config.yaml
n_layer: 12
d_model: 128
n_head: 2
n_kv_head: 2
head_dim: 64
d_mlp: 320
vocab_size: 8192
activation: "swiglu"
norm: "rmsnorm"
norm_place: "pre"
norm_eps: 1e-05
positions: "rope"
rope_base: 2260.0
rope_fraction: 1.0
qk_norm: false
attn_scale: 0.125
bias: "qkv"
tie_embeddings: false
parallel_block: false
init: "uniform"
init_std_qkv: 0.0448
init_std_o: 0.0
init_std_up: 0.0448
init_std_down: 0.0
optimizer: "adamw"
lr: 0.00262
lr_mult_o: 1.48
beta1: 0.9
beta2: 0.99
lr_head: 0.00805
grad_clip: 2.0
warmup_steps: 219
schedule: "wsd"
decay_fraction: 0.908
decay_shape: "linear"
final_lr_fraction: 0.0
batch_tokens: 32768
seq_len: 384
doc_mask: true
train_tokens: 200000000
steps: 6104
dataset: "wikipedia_en"
Each number is 200 + 40 x the weight over its row's rms, rounded and kept within 0 to 999. Layers, rows and columns count from 0. The size before them is the row's rms in percent of the matrix's.

# layer 4 MLP gate, 320x128, rms 0.114, rows 109-217, columns 0-63
096,254,234,224,175,113,128,286,225,174,136,172,278,168,225,252,165,227,244,199,245,171,226,232,154,160,219,226,203,95,210,152,171,162,241,231,251,207,150,203,123,187,147,217,226,238,184,182,220,239,194,184,164,226,221,179,240,265,274,194,208,167,222,205,198
087,190,182,245,254,208,199,214,220,224,211,240,216,164,231,204,201,227,214,241,187,178,143,227,171,214,245,187,166,258,232,182,191,165,150,135,260,217,153,236,145,158,204,181,235,238,195,265,249,257,131,172,181,262,239,297,199,183,173,172,259,266,225,254,191
106,255,206,246,212,122,255,225,194,175,191,236,175,229,230,216,123,216,169,143,182,200,171,181,282,217,151,170,189,131,250,235,155,175,221,140,276,186,211,230,252,134,179,224,175,230,198,176,199,220,161,202,142,201,220,225,273,207,183,185,224,225,232,199,227
108,231,203,234,196,193,250,183,192,209,127,187,217,189,146,153,161,174,215,165,224,246,280,155,156,247,166,121,214,201,189,238,141,217,237,166,224,175,154,283,160,183,140,205,192,230,243,137,219,183,195,138,223,140,246,122,227,178,233,179,196,231,267,171,259
104,196,176,232,239,188,226,208,164,241,184,217,154,160,181,199,209,164,136,174,213,234,221,89,200,214,173,263,202,136,189,129,140,178,203,262,193,174,220,275,136,157,183,195,193,146,189,199,269,257,157,204,140,203,259,232,246,169,249,237,218,209,131,250,209
105,202,176,198,135,137,111,217,114,169,121,223,210,238,149,178,186,285,225,176,254,186,208,224,176,176,235,134,200,242,105,189,196,246,206,241,214,246,168,151,226,132,148,165,88,248,241,182,147,207,253,179,208,223,158,224,186,180,185,173,166,153,199,174,159
100,255,202,202,238,165,196,120,140,187,199,241,208,235,102,253,160,218,221,156,135,196,204,152,193,313,179,121,247,240,249,234,160,226,176,169,249,156,267,216,184,170,236,169,249,197,208,167,243,254,214,184,181,222,223,234,165,193,166,171,226,211,235,234,237
102,255,192,315,171,263,216,231,136,223,206,257,154,192,170,203,203,233,190,182,179,229,228,195,205,210,175,145,235,266,235,213,166,233,235,151,267,131,147,190,187,222,162,210,174,182,180,175,162,207,168,102,100,211,214,177,210,206,301,212,182,150,170,200,234
111,252,226,139,173,158,172,187,238,269,172,89,207,179,220,226,184,221,211,163,244,195,247,191,214,234,121,180,232,171,187,207,231,253,260,236,248,176,198,134,175,216,198,131,256,222,192,206,268,140,171,176,150,219,191,215,253,213,185,212,178,167,146,168,176
089,176,239,218,257,207,79,205,149,221,159,205,200,184,171,233,188,158,195,191,249,199,159,249,259,170,206,186,123,171,212,168,210,230,121,223,185,217,146,247,201,136,127,128,236,238,205,192,174,234,219,126,164,210,266,267,208,131,205,169,201,177,244,147,182
103,187,204,251,153,167,149,182,151,241,244,211,199,125,203,195,222,238,292,112,152,185,149,212,236,265,174,186,222,176,231,272,194,236,276,197,225,163,170,154,212,294,226,166,205,218,190,255,227,239,259,215,141,198,234,171,227,132,176,218,240,180,181,216,175
103,198,158,257,197,194,187,181,173,172,195,168,289,166,81,233,202,226,148,202,125,232,182,162,178,236,206,216,225,269,251,230,184,158,223,232,264,216,217,201,158,211,163,192,258,232,221,225,183,234,150,154,179,192,174,234,246,186,248,182,282,167,145,166,239
090,191,227,204,202,231,190,172,168,242,169,184,268,158,204,283,256,159,245,206,173,221,161,153,160,165,208,196,173,217,251,186,215,220,249,166,194,189,197,192,148,177,192,199,165,131,189,284,198,244,250,234,224,235,238,31,226,183,153,256,207,208,221,201,235
125,239,174,166,235,268,206,263,174,266,225,261,191,233,193,186,225,273,124,164,184,226,206,166,190,205,194,189,175,98,192,213,184,214,237,163,162,189,198,228,263,265,165,218,270,197,240,169,243,301,190,131,103,252,266,189,266,216,195,184,146,204,211,222,170
096,243,159,220,205,201,212,198,206,271,120,147,271,181,203,193,147,222,207,233,195,224,263,168,224,256,194,171,183,167,219,221,240,288,289,203,227,175,241,152,154,152,165,276,181,235,206,223,123,236,189,112,206,157,208,282,158,190,189,245,138,186,199,142,188
093,158,216,312,100,161,235,177,167,233,167,166,277,176,218,225,141,265,196,164,277,216,226,215,241,178,218,161,180,224,145,207,186,230,159,276,167,162,243,202,106,221,168,216,232,163,238,163,268,208,128,220,137,190,237,223,192,193,165,175,187,205,198,177,201
090,243,140,231,269,225,117,120,206,243,207,152,177,238,189,228,152,208,205,185,204,252,251,155,236,211,81,201,202,234,165,201,180,228,191,169,141,203,179,173,153,190,234,184,155,193,150,129,210,226,243,121,181,280,154,111,164,199,199,234,236,179,173,207,231
101,138,107,207,212,214,187,239,244,195,207,208,197,225,173,110,206,248,265,207,165,162,212,189,227,210,159,174,75,220,215,264,164,254,283,122,273,178,220,265,200,196,219,167,165,204,204,230,212,179,201,216,194,235,212,249,208,177,202,158,166,170,165,145,224
105,217,184,207,194,194,165,213,194,201,130,162,207,168,210,205,228,163,206,176,191,172,149,169,241,226,209,164,189,190,178,217,210,178,176,199,237,201,155,219,164,149,244,182,189,125,179,259,299,253,212,214,161,120,188,105,199,184,185,247,202,156,296,255,241
100,200,137,266,170,161,214,194,225,243,146,159,177,177,169,227,210,225,216,150,223,228,251,178,279,237,236,107,249,214,133,194,152,222,178,135,277,181,179,282,208,155,156,194,251,123,222,209,246,149,177,197,167,225,161,215,216,298,258,148,207,163,165,186,219
096,238,215,238,162,197,129,164,98,240,215,174,243,167,113,261,132,215,253,146,241,130,165,214,240,171,177,316,198,251,217,235,262,203,196,160,118,235,108,189,112,212,200,169,266,167,208,184,232,233,165,221,191,218,164,155,230,178,165,116,258,151,128,238,147
102,196,191,206,219,233,173,177,193,225,207,153,236,161,197,205,208,269,138,246,242,138,308,225,168,217,226,197,210,187,153,169,266,326,221,229,261,233,170,187,230,234,232,200,160,201,166,221,257,195,225,164,170,234,129,224,189,185,194,172,151,200,174,213,186
114,179,233,184,212,173,192,198,200,297,178,185,158,288,148,204,160,225,213,178,157,191,247,140,134,280,181,135,143,163,185,154,183,192,228,217,172,246,160,175,241,246,231,209,193,154,168,165,246,265,178,95,160,198,210,250,190,182,193,188,186,176,153,134,218
095,262,212,234,221,115,150,177,190,206,176,215,170,179,181,204,274,192,192,188,249,241,231,150,208,217,224,184,137,226,177,167,167,256,172,274,194,229,142,205,251,215,233,165,253,177,183,140,207,223,239,126,161,136,169,133,162,261,175,274,209,149,146,169,166
106,175,189,218,175,142,255,238,132,168,195,216,159,183,210,120,199,292,237,138,242,201,236,212,177,266,229,121,165,301,215,194,195,152,200,220,156,197,127,160,180,226,196,223,217,281,176,201,162,234,200,183,119,241,121,174,254,136,176,216,211,155,220,169,261
095,236,188,180,295,243,221,182,220,198,233,98,171,188,194,168,201,214,156,236,230,161,231,263,163,200,152,209,211,235,256,178,276,243,180,218,224,199,193,121,208,199,146,230,210,203,205,225,145,234,116,231,165,193,192,203,126,137,213,202,228,173,191,230,158
097,217,188,177,195,223,250,221,150,170,137,246,178,222,189,154,290,217,164,94,263,147,243,169,171,167,225,218,187,206,218,211,181,202,122,197,207,249,208,132,170,148,175,164,227,182,179,242,277,226,213,187,129,193,155,255,253,233,159,239,210,130,172,114,163
099,220,214,129,215,251,244,158,270,186,202,196,174,250,226,247,176,207,183,243,152,144,167,160,190,229,163,249,165,215,162,168,214,184,157,131,173,145,170,185,162,245,198,253,203,272,208,216,206,269,248,225,216,209,154,273,180,233,152,218,193,198,223,227,215
098,253,209,245,181,156,191,157,225,223,171,214,243,176,230,201,211,235,231,177,252,192,242,235,161,303,206,220,105,222,197,236,165,206,156,197,229,197,115,267,217,187,176,226,210,254,212,273,200,160,186,193,182,207,193,208,191,256,263,257,220,188,236,171,162
100,133,191,186,283,219,173,231,246,256,183,164,177,231,255,228,210,239,171,157,227,183,229,177,277,259,153,158,181,222,148,229,178,141,252,194,272,176,209,233,247,186,284,210,183,141,218,177,235,134,228,211,138,228,250,171,198,151,313,229,282,181,176,214,241
093,263,255,166,256,195,260,202,202,220,240,137,189,195,214,207,183,163,271,210,195,135,235,159,160,193,214,203,204,173,235,160,250,209,172,237,255,159,125,219,173,165,220,216,231,155,191,204,278,210,138,239,195,206,181,161,173,196,149,220,204,272,172,250,235
107,223,108,186,113,218,170,205,215,231,164,176,212,242,188,193,198,213,189,220,256,152,172,179,224,238,128,268,151,177,191,222,221,277,243,219,169,196,184,197,175,207,236,194,257,207,221,163,213,195,225,120,186,261,180,151,219,298,228,216,259,225,215,219,263
095,215,203,238,203,111,222,246,221,190,229,211,201,187,178,198,183,197,228,180,213,231,191,221,200,252,208,201,235,244,147,212,171,182,249,253,164,162,125,149,164,188,172,177,239,216,168,209,259,102,242,158,201,278,264,207,237,195,194,198,256,222,191,164,194
096,250,173,235,242,232,127,160,222,157,222,176,184,250,230,176,225,182,204,220,180,215,208,218,182,219,248,184,244,166,204,227,183,183,225,195,221,171,236,226,179,186,189,264,209,211,307,229,243,212,180,224,214,250,240,266,221,153,182,172,202,261,174,234,124
098,145,157,185,194,202,161,188,214,301,207,145,172,274,220,200,182,183,207,167,196,254,333,177,241,294,185,200,122,183,175,244,142,258,225,192,205,174,181,134,173,181,149,202,236,185,148,231,196,239,200,171,201,253,171,233,165,194,172,232,237,147,252,195,184
101,208,235,271,251,214,150,226,240,267,205,157,179,162,210,228,155,204,166,189,144,215,183,101,217,226,125,199,198,213,277,185,202,217,255,122,215,143,205,272,113,274,204,240,206,198,270,237,243,264,220,225,175,206,209,226,205,215,276,154,191,211,209,159,207
095,168,161,247,245,174,158,181,284,204,221,130,225,220,198,265,147,236,157,166,198,255,245,164,174,185,193,186,186,210,199,221,237,201,200,188,118,218,191,229,121,206,203,187,214,189,204,139,232,201,133,184,161,227,209,170,162,175,196,154,194,188,153,271,190
101,213,217,248,174,152,121,189,230,256,162,171,286,184,205,266,162,195,238,191,234,248,165,226,222,201,181,125,200,159,164,238,240,172,242,207,219,178,180,188,202,147,122,344,173,276,229,114,196,246,108,198,167,257,204,202,238,243,180,195,265,227,178,160,243
100,215,218,221,150,180,167,199,200,277,254,180,279,151,206,227,186,225,281,210,178,268,183,203,190,206,131,252,167,180,236,147,139,223,261,208,263,199,190,291,223,144,238,209,254,263,177,176,257,247,209,161,195,244,265,208,231,162,242,216,175,260,203,221,213
092,219,210,208,260,255,210,218,208,207,214,216,125,114,199,225,234,178,195,128,209,189,281,220,170,150,201,173,277,155,267,232,196,137,212,197,225,121,154,226,225,275,127,263,164,176,192,191,240,308,185,155,133,228,141,274,160,221,211,148,204,203,207,189,149
093,142,102,256,256,178,209,210,153,188,170,159,180,255,227,187,251,183,186,167,207,253,172,224,105,199,218,261,193,266,262,194,170,215,178,180,152,279,200,212,238,210,289,180,189,200,148,173,230,220,195,175,242,203,145,192,162,266,194,204,213,187,174,205,112
087,220,238,164,192,210,194,157,165,80,199,207,153,169,211,179,178,226,167,189,172,249,173,196,202,214,212,197,121,235,194,195,187,247,149,218,175,271,171,140,186,244,155,178,159,224,137,194,183,162,273,204,199,196,118,216,227,196,171,170,255,167,157,113,142
089,234,263,204,145,167,151,232,176,171,213,155,134,189,207,192,111,223,233,164,284,157,168,238,212,204,205,186,191,181,166,189,187,216,215,279,180,215,199,226,220,208,219,211,210,216,228,127,243,253,181,280,101,159,167,144,148,186,150,140,213,163,160,124,165
080,242,188,177,250,152,226,224,222,208,219,260,214,266,190,268,183,194,275,179,174,201,162,140,98,220,239,261,164,164,191,192,217,190,237,166,156,119,148,245,181,208,197,167,223,218,135,209,235,127,160,172,195,242,271,194,181,145,220,214,230,158,151,202,229
098,230,242,202,238,202,136,261,167,246,199,167,214,180,232,221,162,206,262,139,239,177,222,245,235,202,209,213,231,187,284,215,268,208,180,258,159,177,79,152,238,271,225,145,164,153,166,189,243,194,233,233,207,215,242,168,166,224,199,175,245,179,212,194,248
099,217,272,204,198,190,170,244,223,241,212,220,207,208,224,162,213,204,152,229,162,186,166,172,125,225,197,210,206,216,279,256,228,217,169,126,210,164,175,181,128,288,128,268,291,169,194,124,228,259,144,206,188,228,211,173,230,195,156,140,218,259,220,269,256
095,186,215,166,115,196,208,216,217,261,97,192,120,139,120,165,221,175,263,116,267,212,181,156,205,274,205,187,180,140,229,186,202,169,208,204,183,217,225,240,195,194,254,275,258,213,194,196,195,193,202,213,178,253,172,120,196,204,172,204,236,201,246,153,274
099,158,249,243,257,155,187,245,255,225,162,184,232,164,104,209,220,246,213,174,291,179,218,170,178,206,240,197,194,153,201,217,204,235,126,233,194,227,177,229,187,223,345,173,235,198,193,196,224,179,211,225,167,181,224,159,244,242,166,313,163,151,213,156,215
092,115,165,146,162,147,159,307,217,135,175,170,174,168,178,185,211,237,219,188,224,152,212,242,233,209,192,101,197,222,178,176,208,239,239,250,284,170,175,229,155,141,175,195,160,227,202,144,167,238,143,212,214,259,106,202,235,148,219,220,163,189,256,144,233
098,213,246,182,161,220,164,253,147,262,202,202,270,253,153,265,140,221,133,203,194,212,172,126,247,254,125,221,152,187,170,164,183,217,234,163,183,154,232,223,194,200,157,188,234,205,186,154,191,212,278,161,179,248,260,218,233,250,158,256,183,252,174,212,212
100,222,179,168,200,116,244,182,225,160,144,211,188,142,198,166,249,216,169,182,166,180,253,220,269,198,215,151,126,212,260,163,159,184,213,234,178,127,126,150,213,238,190,171,300,177,196,213,186,181,159,211,198,158,148,135,231,200,153,209,236,110,218,162,220
097,284,220,142,236,176,221,197,251,170,211,284,138,266,217,230,225,196,158,199,160,121,186,169,172,206,244,209,147,164,214,197,245,167,159,181,242,111,204,155,212,237,184,245,242,233,218,155,290,267,233,228,166,184,166,206,269,181,216,120,161,206,212,218,273
101,225,177,157,199,231,177,206,215,163,232,289,247,191,157,249,131,220,280,171,157,250,149,207,191,234,181,237,191,198,193,112,193,204,203,226,153,218,152,159,154,186,143,214,204,150,241,202,129,183,227,167,168,245,182,111,187,208,148,200,179,141,218,251,191
112,231,192,215,151,188,248,193,146,186,225,123,225,177,297,184,209,205,204,216,222,162,220,211,269,209,216,172,135,231,178,248,179,227,136,217,205,208,199,150,165,180,163,167,148,212,266,186,187,307,230,182,150,133,247,141,217,184,200,196,187,228,225,175,145
105,208,164,237,232,210,275,211,185,182,225,244,219,264,185,259,144,199,225,173,147,139,165,151,241,258,111,134,247,235,240,138,177,151,237,183,260,179,206,173,170,172,179,247,174,182,242,136,238,251,135,200,144,200,229,232,238,145,232,194,253,173,190,208,292
087,210,232,210,152,187,214,201,189,189,192,185,215,196,243,172,212,199,208,167,233,208,183,191,195,245,88,201,227,222,154,179,251,217,238,208,187,231,274,220,200,193,202,216,199,290,220,192,270,196,215,265,169,212,177,242,239,228,237,284,224,201,242,149,221
099,195,145,214,210,134,217,154,194,279,155,151,106,262,123,242,267,219,206,202,151,283,235,233,225,211,196,216,90,231,229,208,187,182,223,231,196,215,231,230,205,240,239,173,187,137,264,274,180,246,225,179,160,163,184,235,206,247,219,215,200,280,166,207,229
107,133,137,224,191,268,130,118,196,227,179,208,246,265,179,214,98,166,269,207,311,244,192,207,225,212,266,213,200,243,227,199,245,196,229,173,173,215,173,223,148,188,222,159,213,206,247,175,147,163,225,182,243,241,193,216,189,198,219,222,195,137,197,167,210
099,243,146,130,197,208,169,221,136,168,203,153,161,207,178,171,171,262,190,205,198,195,236,176,196,239,159,182,210,175,214,349,234,171,209,213,218,166,209,151,221,238,195,233,159,161,162,255,281,276,244,167,167,167,223,163,251,170,206,140,220,232,253,234,238
095,190,180,204,239,102,183,155,190,209,218,219,232,253,295,149,269,217,234,214,216,187,232,170,166,238,180,71,133,257,182,203,230,194,229,188,196,213,228,187,218,254,214,195,155,176,196,255,181,112,215,197,177,139,217,165,256,204,234,180,202,139,199,104,181
094,209,253,288,177,137,166,203,228,200,187,172,179,196,223,209,234,176,163,231,206,143,288,229,197,158,168,168,161,238,232,210,237,245,137,133,189,149,139,262,218,192,222,187,205,124,144,248,226,193,194,264,185,281,161,233,204,208,224,137,117,201,208,116,209
089,210,191,166,146,187,154,193,254,280,220,192,265,165,210,209,131,165,259,145,124,281,188,263,270,259,207,192,186,204,188,236,229,236,212,248,221,179,173,119,228,163,200,221,179,199,202,188,246,251,229,191,194,203,209,189,156,170,150,230,260,241,247,166,181
133,206,178,198,183,259,237,233,206,189,192,194,211,180,147,263,233,268,186,148,176,161,174,205,212,172,140,235,196,205,153,170,275,245,232,223,217,210,202,164,162,136,170,213,200,247,231,166,218,211,107,165,182,224,258,187,266,188,157,134,178,216,196,221,215
102,227,185,202,195,189,181,109,226,224,189,149,227,187,206,155,177,169,165,194,232,206,190,219,206,269,186,169,251,214,183,230,217,244,160,212,284,136,129,228,159,145,196,197,190,211,199,182,234,220,276,218,195,211,224,258,210,172,255,184,212,158,177,144,262
107,255,220,224,215,156,236,219,216,252,215,115,197,142,196,210,198,248,247,201,184,169,219,216,230,178,248,200,211,216,251,115,187,261,208,198,274,200,240,196,169,253,143,232,163,227,263,177,177,184,217,260,202,187,188,191,138,194,267,227,243,166,167,273,252
108,256,243,219,202,203,173,180,243,241,204,170,215,174,142,247,182,151,182,188,171,210,160,219,173,228,287,168,286,161,268,182,143,130,249,143,183,218,202,275,167,211,198,314,193,238,222,228,177,204,156,207,170,167,263,214,186,220,243,200,285,178,161,224,270
104,224,186,156,189,277,206,186,206,178,169,193,143,232,191,199,139,273,148,161,173,191,168,176,208,189,201,178,185,175,151,213,108,183,199,124,309,155,164,230,189,193,166,215,163,152,182,271,111,253,213,157,183,183,207,144,196,110,240,226,190,148,211,235,251
090,204,119,236,207,263,199,229,170,205,199,236,172,151,175,261,195,206,227,297,195,236,203,195,139,212,215,216,173,188,162,251,194,160,225,202,180,194,138,175,208,191,169,245,172,181,288,208,135,198,179,143,144,240,250,255,277,204,169,206,276,257,192,186,250
094,233,200,119,178,161,210,211,201,198,178,166,241,193,238,215,232,215,187,206,213,132,178,224,271,222,175,170,183,182,165,202,185,236,192,276,225,164,164,78,197,164,193,180,172,201,210,250,196,180,131,233,207,257,191,88,265,194,211,203,239,188,186,230,221
095,162,195,147,197,223,156,244,170,202,217,266,195,220,166,153,198,250,203,159,253,253,296,189,236,331,156,181,153,202,216,242,166,245,273,190,202,100,178,190,172,204,210,281,195,177,249,184,264,203,248,184,236,190,161,231,268,259,174,188,196,176,204,175,176
100,209,223,215,261,226,251,182,236,245,251,249,255,201,220,211,179,206,224,147,159,200,170,207,172,234,194,138,212,249,183,129,190,227,212,206,212,98,102,117,127,176,166,177,179,206,193,227,227,287,206,204,142,189,242,173,187,139,230,212,218,174,178,140,250
097,193,199,228,189,137,224,199,230,200,192,211,159,217,269,281,153,142,173,222,176,145,213,169,209,262,256,183,258,146,190,211,211,226,171,148,303,142,287,198,156,153,235,190,247,228,228,214,264,177,172,196,161,161,180,244,252,128,207,226,179,245,133,160,209
113,159,177,278,192,222,244,205,194,281,199,223,246,187,148,215,147,205,249,181,285,198,290,142,209,253,213,150,219,148,215,201,270,218,224,181,261,225,189,182,224,177,181,250,270,227,201,203,155,216,168,140,204,196,220,168,200,185,171,164,179,206,187,235,240
087,236,239,201,197,127,241,230,250,185,220,215,112,226,141,145,145,190,220,211,289,276,221,195,113,212,131,177,199,201,207,197,221,291,138,200,277,162,251,249,210,233,236,244,234,245,169,239,191,240,200,219,204,196,236,220,183,207,267,142,214,136,149,176,225
099,171,190,150,228,180,177,117,151,239,213,238,299,280,173,164,180,218,206,187,185,200,166,157,165,212,161,169,183,223,197,218,171,252,210,237,125,205,91,217,160,181,192,206,213,180,130,213,149,178,244,125,191,210,241,241,283,200,227,228,166,261,243,217,155
104,157,184,190,201,146,135,238,138,237,152,213,306,266,206,228,167,164,231,167,262,216,155,155,163,204,146,156,221,137,212,220,209,255,211,119,200,168,153,185,193,237,209,255,265,183,203,180,170,189,149,197,202,236,254,277,195,250,174,254,207,176,226,287,238
103,164,239,188,155,133,119,177,214,216,122,142,193,206,198,227,155,198,199,202,224,111,179,209,269,199,174,182,216,156,162,215,199,268,232,249,238,218,172,218,98,251,195,233,191,189,172,171,279,182,179,170,190,249,163,221,167,196,140,221,218,161,240,166,175
113,222,124,259,178,188,127,262,181,248,201,223,215,219,192,184,141,257,268,155,219,206,244,253,230,174,175,266,172,200,183,160,203,240,205,217,162,247,161,177,194,176,227,209,207,214,202,236,131,174,207,206,195,271,130,263,224,150,216,197,176,209,223,211,157
106,125,208,214,235,200,178,228,159,225,205,268,174,255,189,206,159,265,215,127,164,222,217,191,152,226,189,260,138,202,221,223,214,172,264,218,212,157,151,187,230,196,200,286,287,250,267,208,236,221,151,204,143,188,276,223,209,147,167,123,142,190,229,168,244
101,203,179,176,236,208,219,228,212,205,216,197,196,231,173,289,118,173,200,207,214,227,265,112,215,168,226,170,171,169,245,204,235,260,160,244,202,189,162,245,196,181,190,242,163,212,161,242,171,186,203,130,170,227,276,148,247,260,173,190,193,215,242,212,239
102,137,223,245,245,223,123,252,249,256,162,141,209,206,208,194,223,200,231,161,138,135,267,178,196,284,139,239,173,206,234,230,188,260,159,191,266,219,186,199,190,186,276,187,230,175,211,280,222,207,222,202,209,225,219,202,215,189,203,204,106,234,176,237,181
104,240,145,202,236,219,142,153,128,189,138,188,222,157,215,196,149,206,154,239,195,244,247,219,210,147,206,111,157,93,207,158,146,194,238,213,238,206,216,164,141,185,215,257,186,135,208,157,203,123,178,256,219,209,222,124,239,219,179,201,223,153,204,163,242
099,169,232,174,257,194,224,149,228,234,212,189,174,196,205,104,212,212,177,198,212,197,160,196,245,247,202,163,177,161,171,229,162,215,268,276,220,236,114,170,162,241,174,235,255,192,149,133,213,195,159,249,212,196,202,159,263,279,199,214,200,133,239,140,164
096,181,218,134,177,201,137,161,240,234,254,277,224,148,172,235,158,245,268,211,170,247,202,190,188,256,210,252,169,143,119,251,262,193,268,182,199,171,214,229,174,279,242,194,215,224,195,174,195,168,200,159,208,184,217,257,205,170,173,199,174,168,226,152,262
113,201,155,304,163,169,205,113,226,219,246,166,181,126,163,280,146,232,194,216,165,150,259,229,247,259,187,232,208,275,226,184,173,242,250,222,308,210,183,292,164,193,175,137,141,178,205,218,161,242,238,210,180,177,138,252,202,210,299,214,228,212,171,209,214
095,228,178,143,192,171,176,203,141,217,259,147,249,170,186,175,108,193,212,145,298,146,169,176,223,183,145,262,178,128,214,224,156,187,207,196,178,178,221,153,223,210,250,187,234,256,209,207,192,226,192,130,214,189,240,207,179,164,221,184,137,162,217,207,245
098,134,155,224,153,191,197,166,196,207,124,165,170,231,138,258,166,271,207,181,202,245,267,185,212,258,234,209,163,189,200,189,212,204,234,320,211,216,191,173,171,177,189,275,189,249,189,199,245,198,158,108,189,309,202,245,239,243,157,188,172,252,175,152,209
099,275,192,235,228,185,216,135,213,211,211,139,141,234,165,213,164,103,134,252,225,168,195,228,199,248,241,256,194,138,192,162,173,194,189,220,194,156,207,211,228,121,230,165,191,154,243,174,191,189,264,217,231,180,163,150,188,200,249,293,251,195,180,176,195
100,243,232,137,251,216,137,244,169,171,165,186,181,257,154,244,138,260,196,163,231,194,179,172,191,192,135,205,180,190,190,215,186,309,263,237,181,204,186,183,184,243,261,166,139,212,193,144,177,183,254,203,196,170,199,266,169,191,206,234,151,97,190,159,133
107,273,193,133,165,215,219,258,202,165,197,193,146,201,152,193,195,239,229,149,201,171,174,190,183,151,178,177,153,205,137,249,271,215,167,170,236,204,205,277,88,192,174,253,235,210,159,181,230,287,144,205,128,155,192,139,190,187,212,163,175,112,251,151,210
090,192,202,274,219,245,238,190,247,151,311,236,179,157,165,211,189,219,128,272,239,243,214,263,110,211,181,168,203,259,173,181,201,143,166,233,208,162,201,302,193,194,161,201,258,245,112,223,154,186,179,164,165,230,158,235,234,176,240,269,266,213,173,245,146
092,179,164,267,198,260,234,274,236,152,180,243,158,245,188,294,158,223,163,229,198,174,214,169,246,249,192,177,165,191,146,234,249,235,217,190,209,168,198,279,233,114,196,195,216,176,149,191,143,178,222,265,225,216,236,241,174,220,191,122,278,165,226,207,219
106,164,121,194,196,178,187,219,260,238,154,193,199,212,189,200,236,250,155,151,235,204,195,122,175,220,176,265,230,240,193,191,166,254,160,225,282,211,211,195,189,218,246,191,199,207,181,184,159,177,223,209,110,220,220,154,131,159,250,193,238,175,188,144,270
098,299,188,248,179,302,195,263,215,273,213,216,210,227,200,169,187,216,230,164,258,145,128,221,285,214,189,153,186,205,198,280,227,221,150,214,206,261,210,207,227,167,271,177,188,178,222,248,171,164,242,131,147,224,156,199,198,140,155,108,249,193,246,142,203
105,175,141,208,183,182,192,158,176,238,177,243,209,264,126,154,74,229,225,223,208,184,205,181,89,234,236,196,182,149,216,150,182,319,158,234,240,167,205,179,180,240,205,212,197,194,196,167,175,215,160,177,196,188,197,231,199,148,205,193,193,131,229,227,208
099,273,228,189,185,192,168,227,127,238,215,232,240,205,228,244,187,236,225,205,226,170,229,153,189,193,112,161,165,226,208,175,143,228,259,222,220,224,156,224,95,180,249,192,219,170,228,214,289,207,246,225,173,271,222,158,194,264,147,162,223,193,194,244,122
093,153,158,187,226,190,171,162,290,213,239,153,130,178,239,236,279,230,175,196,229,207,164,276,236,117,206,164,261,269,173,218,229,229,187,252,168,311,221,173,171,242,246,109,164,234,180,201,236,205,176,189,183,219,249,169,145,221,189,188,204,191,253,254,199
086,202,185,257,229,183,243,146,191,194,218,166,254,196,173,256,195,245,214,217,254,154,191,250,118,252,186,162,271,209,190,284,171,175,274,133,241,208,234,224,191,185,204,287,237,260,192,193,142,169,232,135,183,180,201,172,244,148,214,191,263,214,143,191,265
106,183,184,194,224,203,122,221,183,222,163,207,163,256,206,244,224,138,230,178,217,178,223,210,165,298,273,255,179,153,270,198,231,206,102,194,259,153,202,202,240,200,221,190,244,257,181,186,237,244,239,127,176,182,200,227,258,260,240,209,206,189,249,245,227
116,217,253,183,193,161,246,228,187,290,236,194,249,197,194,149,185,209,147,138,224,201,229,237,187,250,233,257,167,176,193,187,235,225,177,216,215,217,171,210,141,213,238,162,220,164,176,151,133,219,98,205,94,202,170,204,156,165,162,219,156,120,147,153,217
107,227,254,258,233,229,135,146,211,236,214,206,183,192,220,186,149,149,201,224,161,190,252,230,216,221,206,148,202,194,123,201,139,229,254,216,326,210,177,191,222,174,190,204,220,176,298,204,227,187,272,263,157,252,193,132,231,232,268,202,173,229,203,174,172
091,208,167,245,162,93,207,204,218,222,164,161,202,169,190,163,136,146,232,217,209,163,196,158,268,199,183,156,204,249,226,138,185,239,178,209,198,217,124,204,201,178,283,171,201,249,248,193,239,166,166,134,209,228,154,225,227,248,231,183,185,191,256,271,122
091,206,145,149,150,208,200,164,124,210,218,142,197,150,159,144,136,140,146,163,240,125,289,306,224,246,235,174,185,175,131,213,209,197,170,268,203,134,230,238,244,176,182,180,222,214,229,178,183,146,221,169,202,264,150,242,213,261,147,199,212,184,169,137,178
096,152,178,167,230,258,152,221,198,200,194,226,102,269,136,195,250,210,168,185,199,149,235,156,278,203,219,199,222,165,201,217,114,225,221,128,193,210,186,174,159,170,265,199,189,124,200,205,233,308,253,195,183,251,236,256,283,170,168,194,157,281,189,195,264
103,241,118,226,193,234,155,222,106,181,209,250,259,241,218,261,209,200,162,111,174,168,255,163,237,223,207,217,179,253,223,159,255,121,205,191,203,189,187,174,195,224,181,216,192,243,236,219,129,255,210,102,175,168,243,190,250,199,203,276,212,259,132,209,170
095,180,287,187,151,221,146,213,183,187,117,135,181,200,156,208,200,175,295,229,156,168,160,245,227,232,187,250,144,223,142,193,212,265,272,200,232,171,155,210,223,242,154,175,136,267,249,165,177,235,201,192,265,213,179,222,200,193,151,179,244,221,88,196,186
100,194,207,266,244,274,218,191,137,249,208,175,240,216,195,223,196,182,238,252,303,173,185,227,247,161,172,262,221,193,182,218,246,277,164,170,270,186,220,91,234,187,257,183,234,168,222,190,158,209,189,214,203,203,158,248,209,180,159,255,195,189,121,195,183
103,272,181,275,219,195,191,212,159,214,119,157,300,193,149,199,210,265,274,141,238,189,226,208,197,229,112,224,191,216,169,227,185,203,218,169,208,201,186,218,131,202,209,243,189,180,203,199,198,203,148,195,147,221,140,200,175,229,193,136,222,183,181,161,254
101,232,181,226,244,205,264,274,194,187,221,198,111,187,110,269,135,189,164,106,199,252,163,207,147,262,198,172,213,131,233,121,198,219,227,184,201,170,171,268,192,222,223,213,248,218,159,226,222,230,150,192,189,304,221,257,149,225,195,202,235,118,139,257,234